From a checkpoint of a small transformer trained on Wikipedia: LayerNorm before each block.
Each number is 500 + 40 x the weight over its row's rms, rounded and kept within 0 to 999. Layers, rows and columns count from 0. Numbers have three digits each. The size before them is the row's rms in percent of the matrix's.

# down: layer 7 MLP down (transposed), 256x64, rms 0.143, rows 82-181, columns 0-63
# up: layer 7 MLP up, 256x64, rms 0.164, rows 83-182, columns 0-63
down82 092:399489523519536486403498451485448438565550531526540493470565499484547493538488566444500468528470535506524493454459556509478495466492478522514573423479444510460546496484503470529540515570539465
up83 085:503523484534602520497506480444539514474539500532487437459518497432482532575531431478474585444485471557460524509490488454552473438507457546583514456506536486477538512487469477484457459572526456
down83 084:509441535467441507498569558503510513536489463487521434462440505569485481544635513457454534550517426529498491504501528559460530528558545512500425498459497439480483459477511518528503534461532508
up84 092:457519542478516534468501508480466523501463470457495479512517419499390521538500479468504563479479528495593506471494439496469509529427455606533519541533585567560471543465515529486489459512502495
down84 081:474443501486550492536583491410452498466489458503549431525472534460508522465502489444527443447484528561514446556435487514470452477449553561484523516504523508467564473563534476510514516497547579
up85 104:521546451502527438506439520582497485480498530562455453451493515430459539469536496482471528402514541562521470485457483464577519391499484499516488475553493516421499527539530481492445507477524525
down85 113:532451510488385493500454548544461487483529538498508478492490493547521471454495514549461516568446442558453504522531466572540548451472556435512487521488482518499510534448527446579529459473573464
up86 092:532519450515479444542446586507488500445511471481422469515505472534481524452495525567515432487530551507535492572518516477505533547453472521494531566474510550529387490526397504505477456485518467
down86 096:538435512448521550456502506418481457505469485524563502526494500442522466503551505477434503486498461538531478666525541521415506494535504483477526485516410509487513502537526548514510513466465505
up87 108:566555441534521556463445459532530488514459477432501523554513488564495505446482477462495517469510541561499480494483486490452451487549460577478549504506570491408488516494495471430494495491614505
down87 086:515519564496521558500450457489507470428525441531488468497476581470576426449491489480451505481557466494534503491561496446533568563454506527528527567430443492458442557535504485490544518490518487
up88 113:587511491471560497542449459551584550481455487539436524524505444469496503449507514538470484427485441520465520503512549453505499471457451521551487513536480534438515609503439508501466519556539486
down88 109:487545533500481496450534559495537555477561562397513513476466463515528450509439561442520563525509624492562500473466473494457491525460493449449486470458579478514520447500494507481485527497502494
up89 114:554498518537510448524532477616536582476500519457464466472495483494438552482445457504505479442549561551465516440500453449550523455504491511615493546524490483439490513484547513498466481473516492
down89 109:549535445606547603469488554483483525470504476520412513525510547515546434495515481548489535492488456477508434499435488526460496493496548484493458512550503560481542489469469512440431564493472522
up90 110:462534442578593475473451509546471487523580472467525524462456527482491547538525505564485461481510539456492533469505459523522468476546457593547544567410485506460513474488529455503485499437499523
down90 108:581466472521480459535508456436500538470474547479524493525568511455496497480521418507536585458467569498461492476538420513479552511471492532486516445570493476563476539561526499435489465570465495
up91 116:463523452554504487484544489482536563390552459460454489476543516472452511517456501559503532493508530529545561495572414506597480460512503489471498497503489511499476493499464529524390491527526435
down91 114:536558440479491508481523464553518487504509440485506478452477454563494404567542523568426516523533467495538521531468526489408562491518537468532562514495484494452415494551522521460557483491461479
up92 098:528502500488541486493444502465512563442502501478506470513500428547473510440505528558460496517577470489467529512568554469519503474478451546537543512474574483531476596504429554491442509559479408
down92 099:478402514436461514484534482484551477507529568522463472478566490500498582519426531510489439482538511542504463427539466482499496460496570477511452484536502501539442446576516484508572569520499543
up93 103:485508470560517490493511568489498517493538491427490468493549547491461534506552546550508435540565456488517542417451488476483496497519402509508536521501524458451524472478387486419504544467558495
down93 094:508484506528494532527452507478478495579451478495458536487545465518496569550406534454468524524469468553518562444465585506551406532517486512507500477530457535508533414535501519448430519519457499
up94 107:501566432480516411470544480541521568490560511448426493459472518525528520521490465492495553441492546543518475430474408548564510530532464520530483495467467519518519539442552501484547455461528455
down94 109:432515462501427528501575504450471458544528453465558536545487439477552477526439487461463503502565549439530497500482591517515505503498516521521420470511550483490490532532482488543456569568503441
up95 100:522545520495465456496447526497459511413515529532433502462444522510518536474470493629516529597525485534513526438450502496464497467493490471515531488414546449505480476541508501415496496555545489
down95 092:539535610522447477486500507481541457433564529498491573499487431550521578513426469533504513541459534479521488458479583454495552513434461521564466499533455486478465468495477513504548476450510506
up96 055:511491511626527517514442477528510502486494440513433577462471528524530515561540476466484568495568495514581548488526504468504510522521417498479468569522554514443470488468466424479478453483508490
down96 076:511251511546496477480504440487501466506496512556497509511502561479555515510512496491542531487514493466529513563478485513516499517504484451523461499484483493499516490490493545511534522483492487
up97 111:585514506526507444537406501574502481433437461479540468509499466565477506501578485502482528443495563540519526489472462522479516500435486547526494493486565528476477533516509507507383428531489498
down97 110:494445474452418518530556487547493492521512519477572555516530497551461551492472469548578516563504519533581487400472448481424399467504494497465509491538494470557490495503464488509461515471512484
up98 088:488524492444511485399523555567437507556521557521490460487509488577464513542474473547478477517492414545511505485541503468448523468574442535518516552478539491553565530501471518492445501508579460
down98 090:416531479463549540538524461435499503501416508480465493539449532540510528534462577511506549475507512546527504482437510466462541469443486466556492497532418500507499446552572473594497517468454481
up99 094:561525440468483489487440486490545540482505459503457489522499446567495527508462548516472593581543545464515526442450495546508559497503478476520475435478591481516534531467459485469492401473553484
down99 098:440498532545503520518516477415432500487565546536552483455461418516538511493487541583489418499495541484538437512493470513415486488584475498498471480532548502542527495575493529512500479478454444
up100 080:512511510470474516504476568489516529449540558514506478519521478456447534497547502512466419522497491502503525439512545555566519439523422545473587533436427533495504476568561494508452471496499404
down100 075:549497522480566482510463367504555489505508480508488553471522551479526505535448472469482558498485535510531450525518439459499445568450540589523451541536448490466517513461472482441481565543504489
up101 101:487493526467552428533447510509542470512511433501493508460501481522460496494532493600498521529501546535414518505446502480532475463486481566517550516494509545569499565547448456527384577472501483
down101 088:427517457435505498478474441499426522517498472523549472478467588510557478491525499470561483491547521482490479525442504503537507408527509524479525511479502616521473452501491558500436536593475528
up102 108:518508496466598445517500549508561511510613472460509474503473478544464498513412498496522463469532568470476551425456500432510502545525501501505553555489467555572491526529473472438516454514517477
down102 103:442482503464501475479475512484544564530550527534478460479519530562457496465451505424580482478557458517486434485628556447482500543461511486444531469441555482473546506529514510524536474510457534
up103 109:495540493549501477487472521461518532447521499499532480518431537501493505543459520510520572455547521448553507498454494509504421510431473491563567517395481585446471469464465471429443489539476548
down103 111:505435442436572529451456523553453495467512476593539499479510568502486505430490487518529470499532510551449509561484460461496608446539470527451511504429537508524486485554510452477540485525520486
up104 057:487530446531500486446502518562505481501470490474490524480437543516559584493553507535516488430480489514482501493538461459468496489502469491511513620419535490491605486547535548451422470556532501
down104 058:472403527473432557505507443503454452502499553543547503554533562526548488531537528485536512536513521428509449570525531532506542508495481435556442482481447424500465464462480524533488513447461546
up105 080:532474474515511489518498562516477525476506481481505474518452528539525502516507521553537505552523407577499462519469480533538493502487453516448540552428551473433428577522445526522519513473603588
down105 078:477543513419480585443529527544473462489481532525524545492525457478472492532488500524491415510451576481444463457451459485517589481517512479453580490549470499527548573499511506487561487442458476
up106 094:548521420481506531457473408476493532510543523496485444509506476490512579518514491540539531452480540464569495501485475492559451365473449518534523470503561583532530492453482520519480464469471509
down106 099:490490515476468453491603503557432487475444416490548444464484456513507442504522478467490495524474482531532551533508489543454532588520524504474514574508486519490502589565499411486460522542511538
up107 095:477513461552543587506444548523542494505520447392502502468524514519420567466455552489488463514504576506525548499533525471492459475439483473510500602508496469463512510481421497543560468491499510
down107 083:455473559453458472528447507507492503482456532475578526530493478568595524518538498514471460542461453430430488573506548524497520415503509513438453544502532453526494453532478536575511454514500515
up108 097:503532479521514518404431472566500528470542536457498485513510493577503493528490543508437541462556508461485537512542501512492477484552516485552500478400469514511448541484464529557452409556556437
down108 087:573571476418583462462444535479530500495519513474449514521510550470455501511522515513437460462530554480560507538566492490458515519372490515481496502525491443479448510550506503480579478480528508
up109 105:500594463523551504407534509548514506549503484512479488446439472492513470560538445545458534466566535462543491467525434530532435525569482518526547437480484511453534485471501513450468441455515459
down109 111:456541491543457505419570486452432572569466478502466539517507496492480432544464482533510484520504565545492525421441501516469468448497486529564508483529470446530492495581560510444530498536446495
up110 090:544475534535558469532546549514557581398506491502438531505484490504444508545466539470456493456476478456501526471509485470543519447426503511532583490504533548422545488448524537454470503529505566
down110 098:555573583471533521446481490482455469583468498429436492530537573519530442550542480498499509487510524501478489533524418459528556501496482447511398567495491442505486532505471499498513489493443538
up111 096:489523492523541502470437515514494548512523497472471506505474460561501549458509506537468425489475484524498537523577587465492483461481468481530626494479503443464534492482408486410545519552555467
down111 102:508466522480541449577514457431432433539524492508516464553449504464531492486492529533456494448589525506551436539449514486564500539576479550512436535513549492521506471515522461522489418499461461
up112 090:545553558576550469511478517492531546524477470492454534519448483479463427467489436497427456470541529627543455479418539456510475511538533501461493466480450549484525526527510535491470504505478542
down112 102:465441573506526496429572507501477457537531582477467494535478464509442446464558483521519603467464478476522424573549515500469534477557461453484483465503467479533518555523496502503535489562466478
up113 108:537503430548560472478523573540503611481547454471451535502437509535481520483512434478431505487551456512578540485461470504508431456500482529504528462469525536439459558537503504495488529457541529
down113 122:559549450552531494540400512550522566476532489449508440511503533520432548479460539522488537467494524488513530468502497481543459435448448487514493528466551568475473547454445463471433498506576523
up114 088:541500497459523522499451513528462530477521557528489405501542469537528534477467554599447446428534499499467489528447489513468499418486414520458538493492520501411508569528455510528541491541534506
down114 081:470532502508468487559509508566442505538392446490574534547469489516547552553455483475413446571465472542571520508524505490477432493534473481522431518519448493499537447544491499527465520499521487
up115 093:531524389509518519486501556498515505449518453453517467482477396446525530489519527485465553422520404501454516549527544521585500515542433510455493496504512543505469503478507470432518536499562503
down115 083:433498468492554498475481512489413503540458533502512512560552513517447515526449485547628554504477516480509496424445456527494529535494532482502484469464546473555493456511502469532459546546399521
up116 106:510570483484537461464493518479474498477448524520503513566451511504487491451527463496549484394566554549564467412491408521429469514507499613476501490463517537508472552495505474468523483475494509
down116 108:550496538496479492476471476528446469482487472461539528496535440544512460582424545512496475470508494519476535606481454562447480496530495395515539539458526525436477511431481518567520562487516531
up117 107:500540474518485513408548591438479519442583501487508493450511455566451562533522445538476534461524487522489545520565447487493542532488429514445569487473485529511496478459514472422461481515505513
down117 112:555505498502473484478496467523548506576483440440476524446502514483551527521506517504469450562516426491546538480409510506465379559469492487543501477492533496501541540585432528460470559518493515
up118 102:439532535506500485515525520519510545522497432547527515478491456498486547534463566492478468513565534462478486468424527436505449516507470536608533512467464555406433516517478445453505537486557558
down118 104:554472510511512491438516540524521432577484477549510510498459483473489499421529452423462461547434536451477467595472533520550530541509459556442515466482544468534486526456565496520563489456502529
up119 112:562551492495496459510521484540520586493523448491491492508448458617499581474453486489505508469549563504543488470452431514539490469475499464482490504466468555516422525434549527453497412490512499
down119 117:514490477532500533502544524495538485492532570461507513535466493554470456516495505547500435519479510516501546505497524514502645447485508568543419450501467463541438498442485480504471437405551483
up120 091:517528374580505459507456506457489500543548466438448498489465607542521553498480547489477520537535542531499499497506472453475467556511476482534503485505478550396490503523508426494491474463510455
down120 092:551542533429470539469487455489550506441510492562493512545450407483510503533449453523444504502481493537478620514452478508416517484472516507489527522501506508504557479447491584518567505499435521
up121 102:545528434491482450481516585530554528378477501492520478459562474505477513512492441553518545442488494538526533464531476489453446508538492495408488441527497575542513506489464456517460550549499525
down121 098:483528552551572525422469471493598525493580482487488442446476439494456562540431510495483527484525545477508456477473509540530529483523475565556527525504501500502444450460509527494580433469496467
up122 098:519523478465504391477389510522511520507459482537498504563476525501474540518513510485459502473538507525492478484465527482488472521577503517631445497485589522392479513493471456527501511521539507
down122 085:572568476588465583475488488438515513529519514438501495518519528529514498422470537485455540467449461479546479496481493490476598505426445471413549525520473533469510522486544510556518501485452503
up123 096:474527479544482555495445470516514547474484477434450472450501513482505543565509505600499483500490509463491533522448432522479520415449473479497512553539486577521531462506422538539430461469529578
down123 091:504474536466524524487535475455492435413475461498558502542499574542484490486521549434532541496470528463505534494505369547527537455555470462465480504505523475543471449470515471501533519503604535
up124 112:475537442490525517487492518488469524535536494478461517529452520578474516449484549500523526502504521485507525489536510471504391539529512515573481495483540492415480539478443373513500490471606565
down124 110:490547540475453499514513526470471522495510576494494464474520558525461517522522498461469485530559534520473370394500508481470502548497487504438511571544519528543436413545506531451523487464553510
up125 092:528501449504491489432495485552559575450535528525530465482503583543488514453410493518457453496543470561500477422453481515461536463520468493520466549460475499525539491567445464424546486564489505
down125 097:479408457479525520565447589449425487531378506529533476553549414506504538507483468468551452492470520479460512554522498494532486488530539501591519486481474502478501504499564498523479517510487485
up126 066:523485467549505428503517530556491528479452473551463507501438504497486475511494449442467524433484516527487498489492501502593535509523464562441591522436542500566576488483461507433502574482504575
down126 068:499439477437514543478507503453496440503495541517436524488537520556541484515497539562510524515495578493501421563592460476463474493508532460507471477582447494433513504480537519525540531417423491
up127 102:468534486489580469519475502508470508492486475466396484499479557487505533430509489581508523449499519513470545491557457484471514465507527571593498478521521468437461532462559425440537466516547560
down127 111:536520499476542527546458525478538498516416483506491540555518527491535506483480481506532469538420485507522517526563504558552444489513485471448569503489393449459434540521463485560389484507543490
up128 110:492531486532518516491489572489521501459466473468465513459536576481490549499570511488494547512500488553465488461516496449451465427525484531581536473468543459491380515550548453406524454474533467
down128 095:549521442467537474527542451477516487486520484484532542548543463517439466516492476539395499475482502553576481516542461483508569484488533498583482523469511480479472556495457403415510555545533471
up129 095:553519488487590488512515544484501574437531423427516446488493531436500490511487500558478486426494498455487537545456514467533453499554481563461500529495579539546489538583536440520475491467491477
down129 084:482521515536482498451503432523530460524521526469496448482605534482482467462461473436494540544458552571474505504481530554445559472531567493472544512447485485524495518394503540442543535466518560
up130 094:521551589553519480523476528479483511494424509491516456441495545451506483499478501559497483458514520474516519503485451412512474455562416537442551572526481481424456498503470575440533482507519443
down130 091:586537443500450505549487561465505462525535505484524464491538382556502466550468493485571510464440500474480519512551474558484589473450447511571448503542475496543478506469470448521515521480513517
up131 113:582515528479520487468478514557461550526512518492437480497487461512492525408515503559497485501501469516522523515442522411458457474518482531504568555458453495465398560490474451511558590513532532
down131 117:415432412545490496567462525535459492463450471535475541462534391481501555517543484447463486548475502558464520463566534520500528529492489456502486465528496546541496472559490529533563485462519467
up132 103:494567471485515489468453496451472514493447494499530487521536448542455495473521471494541554484538522475491476450498526459462433528473395581541497537521589461501583531504431468409518485493546510
down132 109:514537547450506476513483470587530464494496458447574584566555464467501494523480490510479494520501517474503477556528464526548483514437426437474478472436517507482498490540484528431568550543457418
up133 094:545568507541481556516429470566489531471474509497466500504478507426485454526428486567449414467505507486514512511427530481468514476488488467490466549470528576497506510588449481559481534475563567
down133 095:423477541469525498481536535416472474489507497569488538537498479435493476489581533508517541564449485613494450570548493472476503469454480460509420473510545512525506489507516511496501500588446531
up134 103:484489463507551503426502558500536520512473478485435462395464523512488501536461483472510495473488483543496545514550496535461504471517514520507574556429514562527482609500447575466519420544544488
down134 087:522617575469518491564519487473525460467517534437521480497552556550532530438439526470536467467529478452549460471505527483568482489460501528499540474512496404515477514415546467513478461497473528
up135 106:572568482533510433497475473468531489509546473483547487530422508481480485509540460518512517442520454489567472457508514445483455509549494549497584494459486632480470571488455474524491558496460526
down135 124:566547512483567472464467553499478511471492464464560539451517422492507476527475604529463478529486507462516556482549481526543524431460524491535420474456532523563458587479504522450522499470454498
up136 075:466554443522507444504476471523528496430505493499487537419479526460548564514560546537486505502528523468479533466502436484468381461463452503555545564481486528475453498456531515515397478465520504
down136 078:508511618430489517558503425452447444526534560566482504510471454448503506521553480531551480470478465490531458482526499531532467570454443520490469554517417470471508510517537440556502501513507483
up137 103:489510503555499500534527547520536511507475499468514443470428476505467504478438504543489499437533507584545500489539458372514462501551529550494573481515475542447407546564535464533491537523498470
down137 097:485518475560537447498520470545479436518549475482527534464433440501408533514439517558514551487489599535528492496534441482518483544514475454491511462533476538530493459420493561557500443562498494
up138 108:488532472476499420524479492481594474492519472512483489476516491592482539511487517500510582499529511519456466473513421403515448528487434576551511537478539559507518524429469465544463505563521462
down138 098:528555474450432536524579450521492517530539463460508585535447557473501500483532438450445505526532395494480479474500558520464453455474498498478551501527468435535524503562494552535467561502504479
up139 107:472520486533507544401453500517449492487494482484468559535404550497496517507531446464513531501563496565534572445514530475488491464547470540517579483424552528473464510463446510414458503490521515
down139 096:575382479509599443461524516499486559472488431465488481499452526501471476515545576447483531522587487563454547474465527483523496530526505578518487492464553512460495499500523449498525478489500476
up140 112:471529511590593556495500472520559523519474513483427494488499499537491536460442517528479513438481546467579496478491433455510408475476495565483520492446483525404512537432492485553515521516501514
down140 119:427577499512488545512473482493490438458491469478540486518492485501531538482375466551546407479491529560522502490509536544483471456564506518507456530464415517496526577524455487486572525525489528
up141 087:537566450475546445468450486527479524506530454461446536473447612512521495521562513555520483455499546532509551482469514453491421491527508533416517556402477496527562479489465496527495529493486480
down141 091:547467497446533563510509538523484514493513471479525538573559434584471505511383466500517453479535491496506448481454520526524506511605435495501444500536511498483438510530515576485481519486426514
up142 075:459546556580478520536472538484468530500480512482488514474553548532484532472396491533550555545512569523526497435436437478511536411486468455497559472466486489481505520492536528522433424507494458
down142 076:511418508470525531486513417543574457479570475521476492455466532498607534547562515448564477483499492490534475529538515537495496554562480500504434555467457424438517496479477507469539500486457492
up143 055:475551444449530521501524557502528585529462550419505405594583482478483533448488525495540542500470562490466510462461460465450498496447474495530474515470502472484500525413519547519481515492463517
down143 076:467331575507481514486461422518517474431519466514463537452521489535580483560499487511524503501490518480558473543524505526513464523580448494467484536542493478508504520497512445490536508485451535
up144 105:520545490589594473544374503514529477518507475521453480499471538476467483504471557470472539434517552539539453518438525426547507485436476545552506500506483524473469521511503475438463493527526547
down144 092:577364499469527437512445551507481529526572506547524475493467508464526501503458485443529487560533423529518515525511521561509512456494499482484451501540440487433536480555486457506452481506571491
up145 111:521539499490464588472485451460490600477476518435484477559509514524493570455502457462500567480499539559513542505462517454435469487539472558512507484529591450458456560493449479548491507488545467
down145 107:484527514515494469478422491497443398496463577462540443517504468507435544484415551529522506531514421478579517489492467532492562542591538464503506504471553500424524484485508503535514516523520527
up146 086:470547475508492468436499496498483505512493495520528524546463515505482608526542526487494516536572483527509512449382462473465455546587454534552581487447468479475446556493478434519499516494516446
down146 087:565463446524489528489494467552499470453516513484464533492484571494500475493479506525425487448505462456453523540476519500451529604447576484443471576542494508482531520504541529540557538435492408
up147 114:502538539477541471454499553581435506472529496497545477473500471454482555473509432563484540465523511438532567436526491539548398453474479510508588560476494504469509502474513501522454565470461465
down147 122:484428511523479612443507460464538443525535566503529504495461483462504565452469526451527474503502471545425493550512532440479599559477524454483537448495563506504515468535471521457514465523472530
up148 086:579523449547535443478546503576492490536548440478519502520420482568483491488429499466450447506569474436538518534500556479564469527478508510548487540452519528527464514501472495440454562452483526
down148 084:446508505503456552450575470494508495492494485416507520452511546494505537486539532415403440595506547564530545467494450491440491460479534478475528523521435525491557517493530515527550532517457467
up149 110:591546466496566486494480528568491579471556465481449489525500487525479521468491433528452467478586491535504541486447436507441474445494462479502534506438471505531482619469463490493451510512497510
down149 120:524652408491513451526474508605552545486472516478479484473489522448516535537575487505503464465505543451462504541500520522496431476486477497489494520500496522451546571499504467451483442484490507
up150 107:557550480498493376513482502493550545415549460483545473481497517562504519540540452507456463502478498503521563474494474522504437499493500483495524551439531492512443448555572477424432513514484448
down150 097:530574478457461530514551500473547433530527490486506508536518497564479538467426544446504564585513520455510435542467566439511426432521504497531413517516489479499487484536462487501466531451516547
up151 094:501542420554471454522534500491499520420503536463527460567536502445463533510506524482570485397555500506494452419486521491542516475460374505535547503488524564483495526516519493460503527502475469
down151 104:405474556467496520497513547494435451513485514517515507474422513504461563509574489452511499479505472570562539563443529511509447504567505481521480515494495486415495524513458502553574518407480533
up152 108:474528510520517469520425584519499542491485412518404438487481521524486533457487426562467489483439523524531577526458474495517455522564513566497559514502547454521496457506426441487501502517516514
down152 108:545477529495457509489442508584506509520543496463564515426446463527516617460456489493463507502504500439492472576537546528547500563493505521483567537424500528423512509518491509471447448465495480
up153 100:509506412573572530493467492521480545484487454492455506466374523581466487465481517523453518500531446536547546507522558517573510531493532475472494482432504501514485501492412509496516478552521566
down153 097:540339514522477529456574458556531529524493466515499508525482467467508469503527480539462531557444541557506494534458480460496549564483421540527529529500535519517545479474523465441465473496499457
up154 095:503486508506514532418459608492530491520516535496455508463549471495462593519456466495458496505508491522527500459551429541472506447480502500475484597493546508512435511526497544497479516520635520
down154 086:547493539491469531530465424547484482475553465464557521486398504476525494480546533505447463577495498572558520469534457474550531564528437456465526495510480524505543484489497542506550449476400478
up155 099:491559452577484493457486476496476534426469499443459493487527592511530516469465406454512437527529503480543472467518470473490416490471505548552484580430549506511539566507500491550464515507496543
down155 111:461500569478531529521429455534496508531517497527542515446556489531526472519511482459524547491447487566534509462565423505446558444428514539455514461499487459425513497498497507434557442518495588
up156 104:513518512450496465488451559533496542383477498563510511487524516497453527515501551549455524493543471565460505422417510461437559491532488500540451473501536496528507510505451476536460432527535588
down156 109:511541445547540503558547500458547507501516428530485568527481415444458498465530446509468453506416525517510537535497569454480492521551427528511510406512526537499487521474505572480496451451535515
up157 111:515518497553499535462444466453527515512528474472423459462503563464490604546489516536453541513480512524466504497461552518534535444536465529577565449449560521437517501472449482446464458540549481
down157 117:490435444525572523452525480488568529480469450470519594501526467530462516483519541500496476484495592479463559476431518515454493479491499432391485452461536479533496487529482530540541540498574501
up158 098:537523494457563544473384520495491510514456492492545491479521451522422517449524486478446478512511447593463526511520566448482481521514455539525484506526578512548434516542519458537465438558539497
down158 098:417470485414486455496526438567490531541475578507562449527531521460503508507480534515521556497472485475484435483486478516468542481609534506472547484460471460487523485478430595546528529475508507
up159 102:543504507505565521502423518605429474532498483530488455465552493500413566457507469510484447578535457554452545512481481496464534429513479571510503498533494478528503458532470476452443555494521513
down159 098:471543516534505519532539466516495458553421453446505520540549567575513515448483491468563429502497464496519483425494475570465518488445495514558530545524506522516446466418461475544462526476498582
up160 106:541523394510539517530496517416548539482554410485506493471508476590457485532455470531483556514512493476551470452496414548468475492505473548514504498439526584513496509453504449529508511540466540
down160 096:460478525552430456515529517486538474570545564523466492426487379509562522428571494528491527555430520437489498489462517484506508551516541504501494512534499465567464433502501515498481447537482488
up161 091:484490508480528588484498542575597498483508554426521478576512496537457513446495478575512470452548507490574484504510525509492505459476504548470512502472495530447457549486503488492383481515525423
down161 087:494398462555480516426507461505522500497548526573532549498478503488444578474516499451517530516547554453485553470415458563478524566449517524488454489505523439490499486515426500550547523489486464
up162 103:504503441501529527454444523583486511498481492499495481429558493580483592485478529497510493491506508544470511452537454497543509407477517510583510512476527460575410520449533471447480455553484529
down162 103:496423538545521513509569519480499490481551524461502537565517484439559457506510486574533481515430473459492469372457471499481513534546432505483503543523530468534483536471500483524499529439590459
up163 099:510537488538546453449471518530470544477546501472457508457421524471512530501539441552505570453531503431552555500481521501539388504500523514464501477436492560466412534500552456440461516498497496
down163 096:447424551467498528505443462494565517457434502560468515557505538501490556540551490520492498433552536479552546483441460462536515496521493530496465467447462498424534424505495513485512530441574554
up164 086:558522473496480517496467472534479473538547530548454486507544480429431537480560403530536559455529487524577470421513468463531466490517526551467490427509490520562462558509414470513504512499475530
down164 092:455451517473528551469505584496510521521484493513509480479491543550570426520501546477445472510502486464418389583500549538487490480561517452563487519553509475529541526522517507426496477470557473
up165 100:498516407498483449487563512553476540481541446427441522480521499529471577440466524444519502542511438601540489496536522479488524487488424494505523503471550513476506532483555524487529507510547399
down165 097:466492535457461486490527535532523541508509427538484447518512560442516524525549432486435477507550506489511510577457417468524561582530494471470470561445541528567493455508539483440557487491465465
up166 099:498502500548570501526542578549510524433482548504449507506538529447442521517450496559491431495522556470515537471534540418543522461495507480518537462470558502405475515535395472499481508549493506
down166 086:521521519476478513498502499507560521533518461502491523537492502547550461532409507409421491514425486544526529509484520458462432503587452462482523498552491523574500545574514523461520485433417502
up167 108:599514469530503513532492549484493548478576510470453488427535488513452495433468506471507486522578505535440519496523406508514539464547431467589496477470485507550470495498559449471450503541528457
down167 099:454472540505470546450549577607574457494541463535491511470549477514520480489524510519444492490530456548537459514416441522460478509504508499462428512530517444521454595488487518507493508485465431
up168 095:511546392500444482448459471499478530536532485449440520567456493495505499438487497415493490501541506444598589510483480541482465532481492503562553519482512528493514564496454457488557514486532545
down168 092:536532430497497490548555501499440455455483483487510549477521513502520460501469426539463521511573505555482449608559534545408502485490499440534560432549472475481538481504506507531500505416515495
up169 084:486548428512550486508478552461481489496494510538441487457495502447468462562532448529453426469496512582538556489545395510481460508498454550528519522512546528475496483582516488504452544441573508
down169 081:528528552518455505434509449545552547534528487516479493512464483482505502454502463538424542566512457524495547410531429586463463538573516537513430570514462491471531514505542499458486475481491435
up170 096:481511398551509547475445474468544471523563487475483515447506552552451593501539534495458538528498454564443519501532531434531452447518470517562513525474568469470517544520435464481485504507546484
down170 079:520470486585419510478511461447509437534517495552522505441500428502509557508597507475452460421456490501556483483537478524481482468498568467509464523508482438539527467443481551542549504530502568
up171 104:513499489478574520503486515600501485537513527498536443540475485475513524450430474440496501419490550506517562446486529485544470428545555486503597488529567531470511524505455472475406544481494509
down171 079:440517530503470492487471481480567566507526506502473551515464492499476456506593484539483471614481450518511509480474424502532462588500485474411545587518496474512532474459487506481522459492458429
up172 113:527521470521454559482451524463544538431451464495501467469552547458445499474497507437532504460554468564562465411491448498479484474543545457566474563452540545540497554491533529531509461498494564
down172 116:437492475485493551504497549442379476513487535521555503473475467539492530553447517529497510596510469529473501548544484426533553500453462501534437504494486513531488472597474522494471450532434525
up173 100:507516442483544511475481560482535471425516503526447469457502472560438483489489450536515492449531507445549484403505556472476533512472533545566486509483535585566542538463489495443490479581531449
down173 088:539533536517537434523460401458465459510468513451467557442525467484531511475504522482469536529471508512547495502577484486511434641446545498504537437507479491484536577545483494524468482523492508
up174 121:482521479537493460464506574532534585495469499480499480486492560540481540493447484481486437520536538480494644452490526425444450428502456493500510547448523486485508548512481464574510478475505549
down174 114:463537496554495437476468542550437521496472461543535482499503499538600485519412493428508445535503523456486565441507508505473501493434534507486509525448534467522497402557559498517498454498525571
up175 098:548506506465588511471457539506527517486532531480522457482525469540465489493434437481483506454472496518565522480529528471430505435554537503473593538480582516576480548511481566537460450547549471
down175 082:464623495483543507474487471495538530582433472515483512512518547522480555490522487474584475530507479509476548444464521488453463416575486526467427525472530501483567458490501457547475508461442505
up176 103:475531539486532477524490476511501539547523463460524519533540476546448476464516422542500506512590477506455511469515511374486475484557487577483506501491473501426494592463447481570493526506528426
down176 102:469503522519482540508555491477530485482517561528510465486492547520480484471480517489521396481436534539510521534425509416568571503514565513542424538463526523424445467458514450492555506495572467
up177 097:483518486502539525433497538585434580480462553496449485480451492536449499515453481561518530501525442517485493461521491501524568468454417483436462506504479501507501541432524559491526454577577501
down177 095:473443435482502498538427506511535480516402451482498555550431519462566520456484526546514494527542564521500469587459512455521467450537443534511503499571473577482502483553499482466469526473472540
up178 100:572499442519564543464485529521566533452540470508444483445486512474476477471459543507388464523517404491538524528489547507530512495510487466537538483467505492563500620495471537482510489562479517
down178 098:507560531445495457483571458464424493486446459530526446555534565531479497457505452466562541513484537503473481479488536529514446475438563608461493519552585496477475455509497464514512478541516474
up179 112:528513516550504436504530496543577485464520449472491489500449505492440552529464489555518560475523526497456524435501487492547483407466481522517508551449446595494468541557543457533447560564501461
down179 116:430514472529499447494556469476468553506509458523496522473524483520501505512522507537565524507441463451559430468494515526522541475497500454475483554479590522445559414514464457505446458601568497
up180 102:458509493446550483471443512542491481496492453490516546462446424509459493533424532497534540461485587563490533477526450478520511511428472514575495512522537608431525504537523512487471460502571532
down180 093:496511559506448486448465445422527494463514435481485444467478508509552534473539530508484516500595465463473425511530487537592521469542552520466545490490501525546488469493559549503581468420521491
up181 082:545511524454504480437473527461496557495469508483537516520524488567408545441427472445467556565563464499549468461451533516446531461488496521552536506531532497559435532467515470455536462544547474
down181 083:508564458496445524439456528483536453533486551516441493573430541499529435524570523490555490455486527480524491501507467465557480468586519502503491515504489525428478463539494482523433529432444579
up182 107:509553463512499439503493523529518548483560514475551484514495505504480498517465472505436462424488448473558507480521502429489478466555481526448586531485466579470534519410551451501442606490482508